config = dict(
    activation='swiglu',
    norm_place='pre',
    lr_head=0.0132,
)
Each number is 128 + 32 x the weight over its row's rms, rounded and kept within 0 to 255. Layers, rows and columns count from 0. Numbers have three digits each. The size before them is the row's rms in percent of the matrix's.

# down: layer 11 MLP down (transposed), 640x160, rms 0.0863, rows 67-95, columns 0-159
# gate: layer 11 MLP gate, 640x160, rms 0.0988, rows 68-95, columns 0-159
# up: layer 11 MLP up, 640x160, rms 0.0958, rows 68-95, columns 0-159
down67 103:127128099104123129178121145139157085086085125125130167134146113155077116098136179117158113187188097143158166140158136073113177141060103139127163171168134109186115171121098077127115171128198102146142084111126113156122167126118121110140131118132132116143087171115138107118111160183127175163185143095134163095050124094096147133126175162101151133094179079189154096090157167196085157168080172170195087091135060155138090155150113177126148178125098114127114127110133084117145081121098149
gate68 110:174122113120066117086176138112143085109132117172115142076202155122141150112104103108120131122141186178177138130126106174134083152137144102070099151188080090136149071088170061092153196135082175129129190144126187166155111157130135121103123136122155161090111120109108102118116127122159153110136207118117172133120120089081092126118088147158116145174110108117152179152082122131140128131157187181195111136139156111121114144055139193121163140110112148115108161079159135126062129170199128
up68 100:169127093130175153090096080127116150089092134180169134127152076129118122160092085130145056156122133177137142094161102104194150100147104162146120124131123135118107155143139107101100117142120131105149141118174143197061131151111155072162135166106206141180096106124143114105102157120185132141074110099135115204112129133151179038091098121138176108173140127122122187115113146083109150126120040204122121098140149066142097114109121108137104105117147124136095045132171082137101169157163158
down68 102:106141159173140130125105126135184138161097102119107097098096111131102116112093136124149155115119126084110107079078149104175150118114157114143126133165092108063154143155108179104129087126082129119139107193129181057082124100145133126170107124172075145180126108168175157181202147099129175141092079112142055156187141097159105211120118145168133112105079104074126161144099098139057091151115164051109165095061125158128154125094171089094165141116133116149119122071120092126132139163119168
gate69 081:092120149089125109087065111108172159106167168141055117134073095162110090140136202171158109087140155139100103152182148131126152113149115124091161098091167118173122051083144149162146145118117106118130123164106070141076079079178124133101145082121135091178130164066166115089189113075124143101118169157167138135130072161094168121154176148194091177177123138146112129096133179154096121153137135113097110094118126064142158087121145176089146080150133090108178127103153124161140153130131169
up69 088:157094144140095142190139157116124182144125139145154151160116118100091122178149100144087157082116144164078124167135137110159096095115181141134169129147101142116083122079130080181188188079104197152109185080147191118137087204133184135091117121151096107122118093156130130127086139128090141086106111119114142142113167122070100149069116206113119088116149100160126125129100156066117140187218151141112118117147090107124122158037149120144144182110122086092112142131093109158114120108076141
down69 081:122116078110121111064119121121103114092171154081103077105087157138137132085125179111144114126146173123148157097172152133130134151144094107093124093143125144117139190149138163152071070152152139090174093137107119198120120071152081099124089140071133095127140123094159079123109087108096104199148136123157099072151104158158098059173114098122114102188211148092144113106129159176173113101097099085133140163087169126148110187153117081111127131121117128145189154109128236083151098130108129
gate70 105:077086088146107063119110120104085119137188117124153098076132159144136124128131125150144192089128194212170155156090127098144157124163080177108154187164107104149125150133134110123161139069126207200163110142138098135142117143129173161146151157117177114100175124154086065186149109123136106130128068195116118113128095150127085160159118119131091120185128052159126105126108117118139162135119119153101083133094202144116177169124181165058150108123115140090163156091121108150126169127119113
up70 099:140125043121151119098119141117165119129096140099139148117117189111121154175079136101112107162093133138118121184146126105163134144173145148152133161171112080142157107110065181117145110135145142144031132164106123117184118142094119179123151175028156168152110102146150117096143178090108094115110110144148026200150086140155117118088111096146113075100153158134104130171090120092143107142133097120128089114124156125147165122175140133124116122166207124113145069103052106132138118140101047
down70 101:112144176104089156095129161189072106142099115107100152124165076135096082097189106114106096138150098089132106116139130125083113099146166173115173144145087086107120096092126093175140109123133164143108076160122095143096137101135139140107149106080160132108048094150159144089135179116130107108114116188114089151127135133085120221129116126128115122127097112183102108149117133115177124108133129115123076124095130125095156113116159133111100139142121155106164083111115000101164135133145097
gate71 114:092164157150142139121105144119133094102178128149135133106186137152159118118096156123055102121179136132154151127166185148103136142188175114112081104148140116132142107071119103088102126099124113209157120089127076094116147073126098127152150122137072133080114138117070122183194085150123159132138121094173214116167079138149127112164111136199102107146136148149150166074148120139112108079126099096153144116107063121210082088135135151131192112098069130129139166131144145063062109123172100
up71 102:072169143101103097184129129175067113102129117117076113131170163096164120150130115106103177133104093132092127137152129137120156145125111125184136156146196128111085150078121153105071116152114135129151128111141168108102157160028170109143086100175124161143131121064112115118120078142094140128070138083118164146234158087136144146145076128086110094051130103166127108092129075124113150093158131125160159096177131135141095147149153148181071120112162172096122121068073108120172059136132136
down71 103:118164106137136139147161141142141147080084114154200140050119128133120153074109106146128188099104154110145160179150148203126108190166132131154149140177117110098170134139131150122155133154130170125126146206109149139070112106115099164083158129190087149131154151108133117110136120130105115192090085152165132156146157079136181132122165161082116175175123093077111146106169082088130187106133151068139139155149109107121092098111100153099185150066117110103134115145162048156190084076161167
gate72 085:120117112119116148126133125175079100073172132094187132098055122181108111135158169130213123085153164111099159128116088163162121104160113137124119147090139153172142151101140116141094129157106134197135114181090132132126169127098105144150140209132110123113113121124109116079105111141124146112150119116126078110139098148114077130066131109182115153149136110105137085069139116086087123071155141098202194184130122127057145134092231146133142170071065110153130093078120096089079110133125104
up72 099:101134137088141124081108110142157100115129125134145142133109150182116129154156213118144159125126115121154163147128145122184203137161058115120164115100183073231132172153152113101123088112166118163174120139077106125156212144159056196159113148123087157120080102111130126097094142136096151091087142143152123058126112138130111092116174125190151154161142137127154108128079072121094083069130152142165119152154135109144157110129170142144186131160143120130204082111146098127115098156158185
down72 095:092109111135136106107115099104133117117107106110131120128128121134092132089090144113079124146153100152149142160139146129089154122183083149123142125092160156129092129150142179145157118144116109132144124172056093154130095106114116122177152131117162167179123130081139124138083108130104103154125132101132156141152121114136136145086148121121084126160117117112177144148132166153031127132173109084109160126098112140122112173157116117136128158113162127154123161167112000106134107168093101
gate73 095:048129110116181138105141077135139122173133132119135132094145114137169197114106078115133156117161155144071138147155102107134119112122110200105125106127107114229126155069076085159135163129099139122193193149154101113073106225137155119112144097164154126100140164096112128110168143113149110137144158072112190113150157122109123138134161148107138120059123065101127184139115105134128176129128090151135208144153177101096114111068120118197107116086102122120108170103128154078151088161130149
up73 096:174096108164148150097127112148063115099087068094120173091094150062120033205149119190105165140103171122123114141124166085165159116098193117148158139118092115064114120117136145096089132153146126129084165072117131120183104132138160077118171170144145185107048111157089127105114091127160098120109111145106122110106096109209136108093093117124173120111143213136136104151097171119121108148108145140167128163168087170086135133118145093099155188180155117152117133132073122145134139095126123
down73 100:149108138155111146171111154074105187156107109113116211161124144124113161118132104205068119085147069116161043121211137140147146159151080119105075153165134167151166136066142111137137144123160119132061162084158158097207105127149119127060104152137151147144097150142190139069139114121131078128130145145117117107089130117119132135106112157093117123099103146096112148147160111160170082152102141094105142137201100125097103163124096112158066152127083071129153156091178174151102142149107181
gate74 106:026126115100087197180209161149113100145133109089144140111136112151107079094064104101118126120150100176103149128163115178062193131112154202113117154126159146169136152154148113121097084122133137139132101120100103179111161131104077098118134115205121092158131154064180105148110175152117078163142127126088166180145148103102154174128088083167140154147159126127170148142157131103115166084089140169097134106127170167163059168087132195108147128099122119142123105154144126083144166137119125
up74 103:107167135138138112143112188159134169198141138104125133124193115162180113118115121081150119155151162098147136105124146073135103123092124191080120127008110095153168158144086081145112144130080088094163127102137106163128169085172113137117158096162094127169140112093108054140118195086127115138127137172105163130140085113131064103128103059110179130127134117058132163117062104112128149111108114114104121191144155111124125144137083144032140047136131113119091116114124175105110104132141114
down74 105:111129131166156129098139132133137104139134115171118151154102093121171110087133142159112190157108120169116123112155101153122145070124185081138173128119131116173215135117150093213118117156107187087169113109129142143114153146153177106141173095129123125092134110174132109163127055112095131144124153108070150145182121100130172092086058172151126122130187144077109138098137106113092162188136156101079141081115130190110112095075141153144152056078171144138169101065142225114122102106118122
gate75 094:101111115129164178072152087125125096178141063192157123113135087157153181152129055108129119106151091148138126156189150115144117115168138206100080097126168090126136178200168120167150103157134184138138120157106096138092180133105174113165153139109165189155147167138121140156096084148146105079167105107145098102160108131071144132092073125091060065148170127159172153160095122095078123093148143147134133156115112182113096147111128109143123108103126189069148100117108119137151084128185094
up75 099:085104090116086049125178106169141103145099147117183142137114175156133175090147073124124099134138129167135180183138108091120120082166086177150107093144136134105101187165154119085084136108106166130138098122112054168099097169105152156091091114154103140154111144150141089139114065108129122098124110128126096090148139136122135138101182106148164130093194141118165145153120086136152141151138207182199145078124096139123056167082190165116141117099117100114132167089112048098159127157124178
down75 097:139174162083112127141121125112121160121085200121127137128117148107132132110151140119134118127142157127116119114149132110151140102138136099125137124121103143106100080086087125126135119152151148163117140153110168129121154126138136113108143127145118084198120141097139115142155130108129156189154125121132105178124107110143120127162111166159132142119135140133107130126128131169096126126101143110141146106083097084117108085166150151088103109112139087106137106096125000139127148120122139
gate76 099:164146111159171144174132193111129143186131130174158133144133099144158142152093132085139146067116105117091097162123102188148111214084065123114144101144154076127079129134125135077116183094119096130165114129158135081084125122106192116108108147159154170104146120150101124089099127167147184150155101114128086143190116149226099107107056095165171129077113093141149125094081138179144183094130125180143087111165130098147140152135146095099083168081150135106125150094147135143160158127054143
up76 097:159124136138152150188138140067042128140140108144108140150102055155140109123161092091131109075107166092147108187152143134127121132073098155127106090212113130070072113172135091102186110105162129079125146113085150101107132132200152149080122113124195110188125157161097186137134112144178137108125159137122151129112109105135164114145106162143085141148067129092181132115090063152141130128107120201111154173169209123161170144122092136111125159095153139105130115124214127141130110121163156
down76 098:132135088156119048137078121184117143152155096178126128141077116124093095081140090089166196081203113156102094157162098113072133123125137126193116082121180134104129129122091121113186108105133110120207090164097097128113076122093105134190121104140111148164088143138171146112108145079157110124134141134118175107139150099108083124153117125099135199114129148168155105130133101136186143120150062154136139162091100136150081138160172137046108136074174167097147117167073090144079112173112119
gate77 074:098149149117090138160169107109179110105124088091142113091091140140149084181116104109092168120094160143179123193177153139145130182113174104153060108105156149117126169133138155163116137141116120119154062143160105157100103190085114099152091160136152179145112073089121080096107108183148165127130137126160109073127153127041133132085138063089063075161101079125095114180172133133128115157122134148169121123131126117157064169146142126076115099134109098036084127133143074089108131169126150
up77 087:134127123147156054108155142052132096192081144116121139083156099106070149159124154122112143113109036130116153078151095166152086102108084073139166204160141148109133089092095098126182185104154159185149123187153146151114148130118082146169085119163134100117119141136096093104105111127163168120138130120111068146123187135086119138120115151134111120141150200134104169134162114182129221101156080121095110135144139074117084105180158131078095173146125132183151118153157091138097142107101136
down77 084:142073110107104142086157076175114095128154156151113150152109131107114180103100144162178135160099173137177158164142103140082110103171134097134134136165126139167166129182111141129122105121058100088190126232145121145104085074141128137115137104090110151152096108079192128133118117084101091160164151202096140100153080176122134121095138100135119109165175115120207121184117105124168106140128168115125146160093154143127129115112193148156126099046211159098118140137123132057167138143147152
gate78 096:108154142093096142059130164178139068121145097061190150148118137139180119148186125075140132099134098156165058108120125117111116083141114174139140125173130134175089126057126067109188173142154138127094123124091110157082150145183166142145100087098133151133085143108122129134124134142165167177147097143104161138100100163084083128128136107143130085150126109099143071147100157251106185090137112147148135158157142107111106120145150107097190042116116105176130120110106095136132132171161088
up78 098:104127119119126107150081141156124141102198140102137115133212133148149076104147127174123127152122136083050143123158169097108120151082155084063157131068099100108072115171145144136115163141125114150083146140116152067110159166139110087102096148119070168161132068143139108069135126127105123067124112113088119140092182190153149103141087069143079131152155113146165091104160114123154181184067056110106184142061120126155092120122080094120145146143147114163121091135097149169095107155168168
down78 096:142152101102172161072148138181145151061070123127119115101072135132108157085181083193097125146120116102173138098059074142105131161105149142126146155150119102129175167151169168139160120102094099096133120146143126121152130164099098172153104106135146106078065099147118148150130154117083117126114102149136130151139149141161127140095159065149108137138158146137087124173119142154219149148175115080132166146099153155113099146163138092166144078191164076150101077116145239098089143196099129
gate79 100:168165140107154124132103102183131121204081111115163163050120155123132159128164139117107123177101139134083128119092136099081166171157132100126101189130134112177118141143148032110142089144127179155122126127208152118126129141159172130113177087145170129120124156104122146112111111153135073147107130099143134097084149122111069132131124161169182161078097129115179127127081117095139123135147157062111121126172143117152170064125148047150085189068145093173146199125172141161156097176141154
up79 099:175126158152167147175113133113173099091114131205135151144148148128117094108127107174118080106166046101148106140105102141142159108157070118113107088110137116151138083104080170150143120157187148123157154109125092149133149066129170135082101124170103114118091104071127165096162147155124048179105083091214129135129118150087128162112119153084070129115172177207071021116140130107136076092112105178089157089121162142174119116096134118123128163116152120133125130136159154126139152116160106
down79 103:164114100095139157090153186120155135178088170162128109122092212095137109140103125136154162118104180116081156134117128097163117100114105178134096174139111107124125107121141152161132122169107086091157179183137206072144157176114166114076148061162072133099115179102110167084163150164131152135098110148180125090115103098096142103083056130123100171191153130110118132146048148142075082119144147116096149138117111114166099081122169156132172075164135140137105107081162104170139112114175089
gate80 090:125094107139113141107123092184189117151091134131127112081110109097080146091118093077159210152159151178148163134081126155146145080122174123167092141164147128086163107142185152071087174130169163150160149172170127143143171106123111089176161111128099112053151135082134122125163052107132080124117140164114075116136143127060123166124154145174183114107125158145141164169134129151155162146107107136109093137137112212116149147071137143177115090120090157136094106053098107113052098128127114
up80 093:081188104111153120136150101134145139131059110107090187102113151115109114146081151066136145170096167196165138177092155113122138119154159140115065099175177142088127120114079211150150106133089061136142137106186131181174158103106174113078109140142096144145118092068123128075156153156146106141060130130094093160133157119127125207117151134081134110120157110134118099104096081110162109115114120180040111146081155066091139088132092141174115120089142096135121128110119164174112135158102128
down80 089:134134064084106082147127089100141111181119118098116092069075086145092128074117076113192182169097132132114191100127125124124163210161169142156173141160086097134127134090097105132091185095130120176148146156096099170129130061144137114139112119142158176111163145109126155137128118176092096073152156173175121104215108105118132127103140085197086161113127151122156095147149127110119181134156122147125134103075132164139157128192138131178174105142154116147128159079057144093112151176143119
gate81 111:142120154183153147094110150144161083116117141107129191136146118117095082013145130147130186153154139166090135120108084133046133135194144091064114175155133063171087199160175147106144138102116160116183144131145095141146111094100118112123115109136074135133096131100152164137114078144160121122189113178135088114124150129110146075119133166128208173155141094151107123162119101121109067161165120107154141158135093172103140159102192156118086177108120213136167102152147120138117119117143126
up81 102:083161118131129160116110203151108116133201101161104174178165121105214105131152125188151113140128099175095136154124167134118180154139108120170107125146170055122137132143149146195109099175099090147131087137157105095140044089134139128127104115121097155167158138152147078095134112101194070083158129127108108134150177134174174080127076154138112123142132161138119149115134086072125083179160141110149156131156088126117149123122148204145070123157121155135175116140178121101202187150119099
down81 104:143140164152150150132112090184110196165207079110080113092156159129117167035091157133101103150118176132090101096108108091109062155092117155124089116052138117122124127160122139162139091102124144114097093161077149109101191094130163156117119122096136126187156148149176130101121082108145118134136111114150165143159117134158135127072078168182127146065119130066115102115107173169100115092079149145142116200143158138144125131111109139113157156125171141106086093182137023146128099117105092
gate82 083:069114108115148092147088067079151140127101131120080074095139158206100082166122120078118136095098175130095098141065106141153152134107184098139111102112163126159133128120130141126114136131129127158127161107214055130118121184152148177130135136135118125113101123129112117144111136091035165121148130122165114139102161128157108116108133168074136148143094179128094120149218169111186112156146117124119151141147123225134126116141065166150055145138046070172113104131111156157144083121108118
up82 086:163111173077066171087069156152095126095116095100118164140122146136077117121141104138144137154101210081122162128184107137132172144156115151162174117084109116130113126141111143204106117165142141154118146177099153173125135161172128106119098148124116174159132094122146100072126081139110162105081142178180156049107126122114066137193142118153082120147103161138119141088064197124071111133058146121132119157088156087173111104111100103107119110105116157085134145081142132077124077180178096
down82 086:142138105082190159191128178153118141159148163137080105188154079096091145155072088107166099124134154138132143117111160110178159087089130123107100141116137133135128094133105036097134110131097141141150082090130168148192093201154140157155141118152078155160148168157089148098197122120105092130133115138074127116115118143088138151164107093147140099095104107148097130122146122114183119183154101127164114121087119091116161132122051120109152174158161151124120160220133218090079156100174155
gate83 097:112135137104080106117162064153113146200078153133126126121108116053133086133126140192088137146102177159125121126148152104140123123089141115139089149151181120122110138118143136097166135108111181124156102118161127111072086177154183102134148128081124149123101109064129164175154135169106130155109129127087103059161124115124111161101088170148129115094113129082157174148091099158155175127156120198106135134167126166125064105129132100066067121127157156127139169048165144238156070123123073
up83 099:119097110176170119093147134136115146104169154111122162155089170086152216113170097069124141048127129092181167117118111141134067102109092112162161110093103122120158127100147140087131135118094140168149193124105125068206138081077064109087110077099178167160123111107121092113146199174139160106173082147095186164122155124114151161101116166163086172104061106129146131137122134122127128142081127137068164098097145102161119198162146095115129102098148077117149114154128106149158136137122163
down83 097:117163121162129088116167159083142166158176088144157169078105158155126163106180116093124202129181135125152147130051108167094112151134112107103099083140130116185112128155165072068114123090124080145138131104190150112182154129127108130154191083092193130145127159115108168150117153105159110119141105128089112083147163164093112085175127145123099116141139129115138150090147144106132097116088142117161187131103118138106134087192117087085190147090126132129163140205123238112118159175151085
gate84 108:111096123165175095113077092186141121170146118137125136150124158112102153119094118155122122171114140185143128132105170106133191187129080157144061166143073097100103067111169088141201130140140166155135142106125108126165179141103209084125141116128165152129084141165115105089148091123178121175105095152129124116144130144122123169183102104175100114125160116102140111131107147163133103081159094099065124105106144179143141139161090162082168159117127089143123061090063195129084168166086055
up84 110:167159164123128138091131160089143159199108080120145114092095138074157120103137114165108095156076169103073139133066094124136108126090135104115127121123149142109115094108076164145119112188101072163079151176136091171093119152121109162149138117134146104110158157141116181198112151083130141118103104156125183159139119148187145108085078113132142191195074171124157231129118139149159092131083092128094116154135149063106139110167125128102110129129195125137077096165158093155097086126194157
down84 103:085122140114126081144132133110158123124167108118183137137109147144162127147166100069129103107099121123145190116158105112055048111114190112122169088120147138094113136108149162139067154110104083108153143144102061094084120183164098161079125138113133112135144150082130103138127131129100154065153076121100179158125124207163177099095089074112143176189132200128122161136142127128193090108163115070135139150163118082157147104106175111124081125130123124145151156151197062118128086115173180
gate85 090:124116061125075143143186104088175182181153123125190090188092091113107127144144146113150119141103131108135081124094135136161127146107075115072070121122166075141135162140174138099080151115111116184111092133117079174124103122115116094182119117151080155133151189166138099209119139137127137091134117145166119177114147134137174121129121125132185153147104120115150116056122157126046072132115140151130067144123079183107116176097158190095103130125141147075075121085085083164119118177119093
up85 099:122148117085185110088054193125160081069145156099132175138130121141152129068115070175110092150140133130127135142124146112113075120174133156108117088127160202139144094188150128108115140149142162110138115124093124096086105103085161163131141108105101158120106109158116141071073157134127079156149115136097108155145063147081151153104140114116073127121185136111155150107099133124191145119136084131170058077078192154165078074121150097111172135068122167127180165200145155114157146172097115
down85 098:081138163128115118132120165150163079135145140152159115102160161158121098115158121100125089173114109138167119119155132123096121142076134142129152108131143129133118136147116115068144173101144131163071142115182160142166117092181253105104117096155133089118183124077113137202081133171113168171145109157155161128105099163125095123134091136097173137101109139145119137106174100076232152189126129153124104168137109153089161154175115151145142121078095127115071123153139242124085108160148083
gate86 085:152129144161132147115162107101146132129146113083106089165099135136118070134096132131162124078193099107119145105176102084172148149111156156146077144216117122184090114143167121129172195084137096093127111127133129114121127120113183095129126029143104078093142106110063112140147150111104087167141117150144106129186170139132145131113081100128083128130175121130159086131130060098146156154059137096130117189205124127113219115116103180136195096114149171123145162176103097101083143131116106
up86 098:160137176175170101106154098107196191124155125120157140115064120131110088182140116089078145041131076116141119106145175093154178098117166151155150138193169159136157141062132113162157151116154102084188098150170157151167091109105110119107136110157156084114167071162112086161138125173133175096079165134144130142157171116171110119052132140114145116079098125133127080128130096140163173117105055096132159119162098115100198148140145145114175104176119134146142139084103088096118162140095111
down86 096:081140096157079152144113124128094144073162110135145201137143092151089166145133165089197153096140078140083104158156083086114163091120150144136146102181168156121188109111126102146105113104100092136136107157109075115127096087124171187086099129100138115137144111161146103153114128086138171078137120092100117164054117163151119162080139089122150137080092116103133122160100093122140148121142184170139085094071084157138175149091106077126157114106113159133121163129061018120095124118090197
gate87 078:127120139106109079124114108117111145125090138150076141136122138159094109116104122057116137099135139117137128136108103153120094184133106126150067136062097136121123144096184133087154126110172130077110136196141200209114182121123087111087107131143047141215156135149117117130157118169055107120159127107152123116167156137092146125136128095069131132064116103156133168148142160120166113165124134131117054150155147095118117186121172131128101134137034120109102109193136068222154137116171115
up87 095:156133133126172123099155146131124086124158044148133155114159154159135082132123092059130064094150098064129128096148093097146124127123092167169114126086113164124129145118103172150110062152173116129119143148196141156090197098104129141106156127126091146144169218126103186157196115118135137130183089183143104139074130101086127130146097157159133146078163171196094171188139175112151087113156120166121101071171140121107113124122103160104135127092120120175091114085113071183134164141155144
down87 095:099154102133127114116142078097076115063121101109082085126157148138101151098087154170167118095101133126142143152163139124108144085207161156139138149092143129127171113095128178166142136122120016091178134223109103099134076054126081179120037130124101110148134184089164124145126112121108089132118118122122113157168111125125147138111134078125131141086191097113119128132115123127136122191102118111123166125139147114106097161106102189109085050138140120106108123056088117193166114105089149
gate88 099:087116091164112107132139126084123145057150180182144113132132140202116125096137116134187163178090161153149133098095060095029130170173143093100151142098100113089151141165139160082128117096120092169098129162128141236170105119087142150061133230127110129112166133087136112072137103176138115097107123145149124176113078166155132148136151100158128155146116106117090124155098087134130115150184114162110066137114099126117088184134132136102141134127137172153151097117143117141131120178143182
up88 101:121137132199166119152124073190107146118120112149082113156081104154094122138047117148125131074149100075051118128141147136131113119087180149155061107148097151156154128078140100097089204099174093117101122184177151130173095117100102134137148163125112156115133178127172100170129125127109147120082079129116119167117115160209097149148131106143138132030138152084175153128095090115134143134075113090123137143167139152102170178157149064135152178082134105118149123122151153158134170071088131
down88 103:145145128109159166113149111107122101154093089155139071139064116148185146151084069126130105134112121124156127098158105112072124175112126164153133111110072121139090114170137074098132205059088081133106129127110175162093081086178078116075159135161142166089139139150162125118159080165160145067101157145083138139093084150231149155108068122115178150150142120062065136153163123128126091093127117148077161126133124142152144184146131168150138114143111124160107132156124096161168170174164089
gate89 077:112131152112110138069223122139145119098131149130097159126109160109137116148079140148148116122169176124136073133150113118099113163113124141142081138109105094163166101139131109045140129162127105084209126128138108142152103055068106094121112154141196213101116178085127127199118132175143104079162146118140137159097121058123117107086126083134153079203088067098109129150125091068141116144142137107106169160150169167179142123118181170113116067130133156139093134129115155169092124125078099
up89 092:066136079125117122149107130103139097129100197191104145113170151174171084147117088121112142118099177113142100057112155111074141171119092140114141122110063109146148104132119093151101089055121070128196115123178104117143164117113105132143122123147117142073080105129058059222105137072109148129091134153128092130174104109148097117108141117111118171105094179086114134126107122124146140135158099100105112141187135156180123122170111153171124146141198184118095061126139208119091128130103121
down89 096:103110153138088075103156151134161154132165204120096120127132146113162107142066176155116108142165201146148127123121094117083137169139162166067145070099132095136095120130132104133100144114100117052202100137115113132108161123093141073224171136055145153080114154104117159118109113114141100088158136058144091123136124065134148077198130146093158130147113147153126130146113122114062148108062120085153111141097116158138147119121138169120177082151147110157136085136148037128187111142139107
gate90 082:166175124138173074138146123087165092149029183189172112101102178136201152111130126125106130149100154110108126147065152136131166186124125156142138122101123094132107124161135101088103191133153136183116136091145115165099095128161134146190157171082149137139110125086058136130110177129148117133070111112145071144087112109122063103041112134060119108100149105163051122116118174104160107146130092118118133115152152131146143124096148159141091191073119133120105136093176137175116104169147094
up90 097:123103206123111144133128131120142133079145083069133165094151132138104093138116148120135163088146118057105125165056073154134083151156150156129139106157147108115135123146146093114109124155146126173156190096123174099217153113121054111064190124110108126118185126119141110148166133177102146165189127133123206105122168118128111065176114142192150127117062152087141148115129104124087148107100129117186132154112134149203118123111142161105183138134154109144156070149085063130112078131087099
down90 097:172135158152123094149187119130141116113123141154106103098133178097116033134152105112104122101141152136130106091083085139150146182136098125118139108155087064127060154094168116071178107132135084176107197103139140127146136138109110061179122167130087138100154171138104138181159163131130093106125088214126106114092107132165077149124131119135152110186117135090100135162090148146132115121110130168120145171151181101137104103058132168069190141176119153166126111157102218185088152142127101
gate91 095:140136129176150080101158098127080106124136166142210136075096157090123111150111139156156114142158102086044157111147090184148079103140145151128172129165137108115028164138114072154152174128138093139131185137126136175152140050105140137128145172129165116112115140082070110093109123153078097095140081092134093164102090085172150122100087125129141086124148103134102121142138084098095115145175153120160171087166112170148130130123216099101115123125154129148170096129191126113132098152201174
up91 090:120156199098091143106166098179097106146090114079144189132142096162154219091117174172173079151135125102133149114142102111145110105149132158183131189124152150095146062084138142174130139175116168114163200154156103173136115116106095145137122131109157121105128134064177128177162134193126141122145128125146138170142134137094103136106117159177153116083053129103200143157135112170155139087155163085102193125145149160100156165117132057109175168130159136118111139117108116126204137083132114
down91 088:100170108149125192144138173108166111119138143189078090127098100114117118145179118146130124117048119142129110145144158102099119157133100151115141064148070130141160173143136135115111091154125144149066120130090141096140182106132132138091070162110146119097078095161104109101135161111136161106109101155209136092097135171152137122121127149140134152131115128057112097117085118186032137124089116097152132074168091074172139073150087123184129103086114085129094120088102026110079114180103152
gate92 103:132146186184171117064120134142148090112124083123180139059178100173140135142159158096118135120141124105097141107172171129149131136086145109060128117112158099150134143097109150150206136128168152223131091150091131142080092116083163149138143087053097103089134111142138077120117130121172134109127086111082121097102142125203110117108094157119174099064116151141153141180091106131099116146195100180135137109156121097160072105155156089174128158072123124109135040112172141118146175116145139
up92 101:083128122143120100112064082101130159111112133117080076141115074102158151093109107153173098115102104144163110166084133105181149112131108124204146166151119092116082103111097155133116168065075107088149132141172113093130172152137101152124135135189097129102090102206108184140160075068147134179186144067168168149192116105148084086178164083126118158153140130124105103072114159124138190114115104093109115171120132162055121096134109135104135158120155079184147139108156146160132101169095118
down92 100:142129167127149132124115094096144150135139127072168134145173105171142126105095105175110121094115175127114097125099127141157101162132150109141135147096154089148204090140129123154132105118105164118110166105190213119157141148170057186134099130128130123106098114094156107109118140111149111121136124137099082128137150168115155086141200114097161152134135130161170097128100142092153095116154108129102170088097118134126136143139122100081119168113146102066222147073154255191169161127100099
gate93 073:111111135105146140128079108159156095109128141191134119135110130116124143106159156117170155110093124108130078231140150128126134164115151112177093121069146073132138186151162171115112150124164122142129137090177145135179125106179065145157136094072178106128148101107158141109100145095124128156089136113169150036189111165086151124097160099124115075111078095120135145252106154154169106120088151090112082145072127127131160141103127121162143137159155135097204110155116084069124090099119152
up93 089:131179131171152175194131179100085115137134132129131131146115130130062087165167108099139077106113163144130131114099088087121111088129091151092119170143142091128142143144175148158116141155134145200049088211173166113150160167099133145119149138123121121104153110139069121123129150109157176100098134161086064186160109148141146159101115149180117067124146145162139140048152114100155218070163116077123160104110098132153146121103112120113138095078133083177099149086102106166102165141099067
down93 086:136046098156098133092119062159116147093143132154078113097113152111113165091067126138122155159150126144125130145130116068150156109168099157087207099129174171165106141169167151110064149124130095128174100255164105155083100076130091125134123175110131117125103132121192113125152121136070082156124132137132095127174098114183118150115166110139100126121141077129207111136152122139149128099112112130152168106108164122103124156137160098107135064096164168114113135097109085118170104140108145
gate94 100:111163150144071083162100123116116130147104123110180145104132119169162176124096063096104152150125142160140184184115071191199167131130131140124079156145134132179093174172206144121138165072146125138112174113135132152114162125068179092107151134125177151084099142122106118158154070170139145086141092164153119146128114118134109072146091102209146085124102087146104141135132100183134152148131140115165107141179170147178086163131197181074129129108064143093113128139157074097136089119123118
up94 099:160068122174115123169110122119135105146162105141138118081197140108129116106140086187124152143126080130135172139086103123080097125118109145077058138121130136104142145171178177162050151197102109080114125169198164133113138126133095113167086149106133175096123081092172119230145194191137148146143124077059154086102154136100145108102112096108112130148153104143186114195165153135114092160159141140115124117157133145165128153128170091084131146095127159108130080138123101122097083140134189
down94 090:096137162134112128086076139157128105142123106109116144129121179114107114092123167148171096186135101112150085145148130108063107145148109142153203128080118140120128111123054098116171118098117048154160118203084074135143129067104110092176137110152091138163108125121129136134129105102123134117138142121163130195116123111145105155197095125130175172147155107107134107126174134100096124078169103066149165139095118096114117116181093039098134123129154110198156095105094019190097165146127145
gate95 089:158106094124056125167155128150139118180094100102137152110107166098177145094109093096161152147127079092177142150155116102112118137207086167108152157139127102186076154159163136101190125122123149103124097113139128117117164132166143074109132136119176140132131086123199123138108118205131148125163099128087120128192155100122118143094114073160059116093121092115129098153118099178105074079153128138171157124239162130121138186136211111128123103132121160072074107142132101087164103141157108
up95 091:142153140187157131134167106109128187106156112167122102169153050120169129100069124190085090102151130119075148136099110138131142102083119088110131098173155165101134204089151120124137132143062146061110138113104198171207123085105091148166074127120133114134157100155125149144124071115112119133172126145064142160090102149062175116113113147144153179091133087174184152175174121156146148124132120184115114168183116089087106170115092072148124159153149094112164105113111110122154125124119170
down95 089:121104130064155139147107134133090155050139168106089124108169161135111133154147130185119141108104201140107141112140109151148149095075153112134133136109179091137164043130130209102158131161162149150133171141103165099059101133098128166137105135196102100120097104143114104166158117135153162150091114099164136148138087068120114206169134136123136096164104194136129117102115155092179146209120088099129103175091147116111156036084144137160150177099130099149154086093106132191144129107145152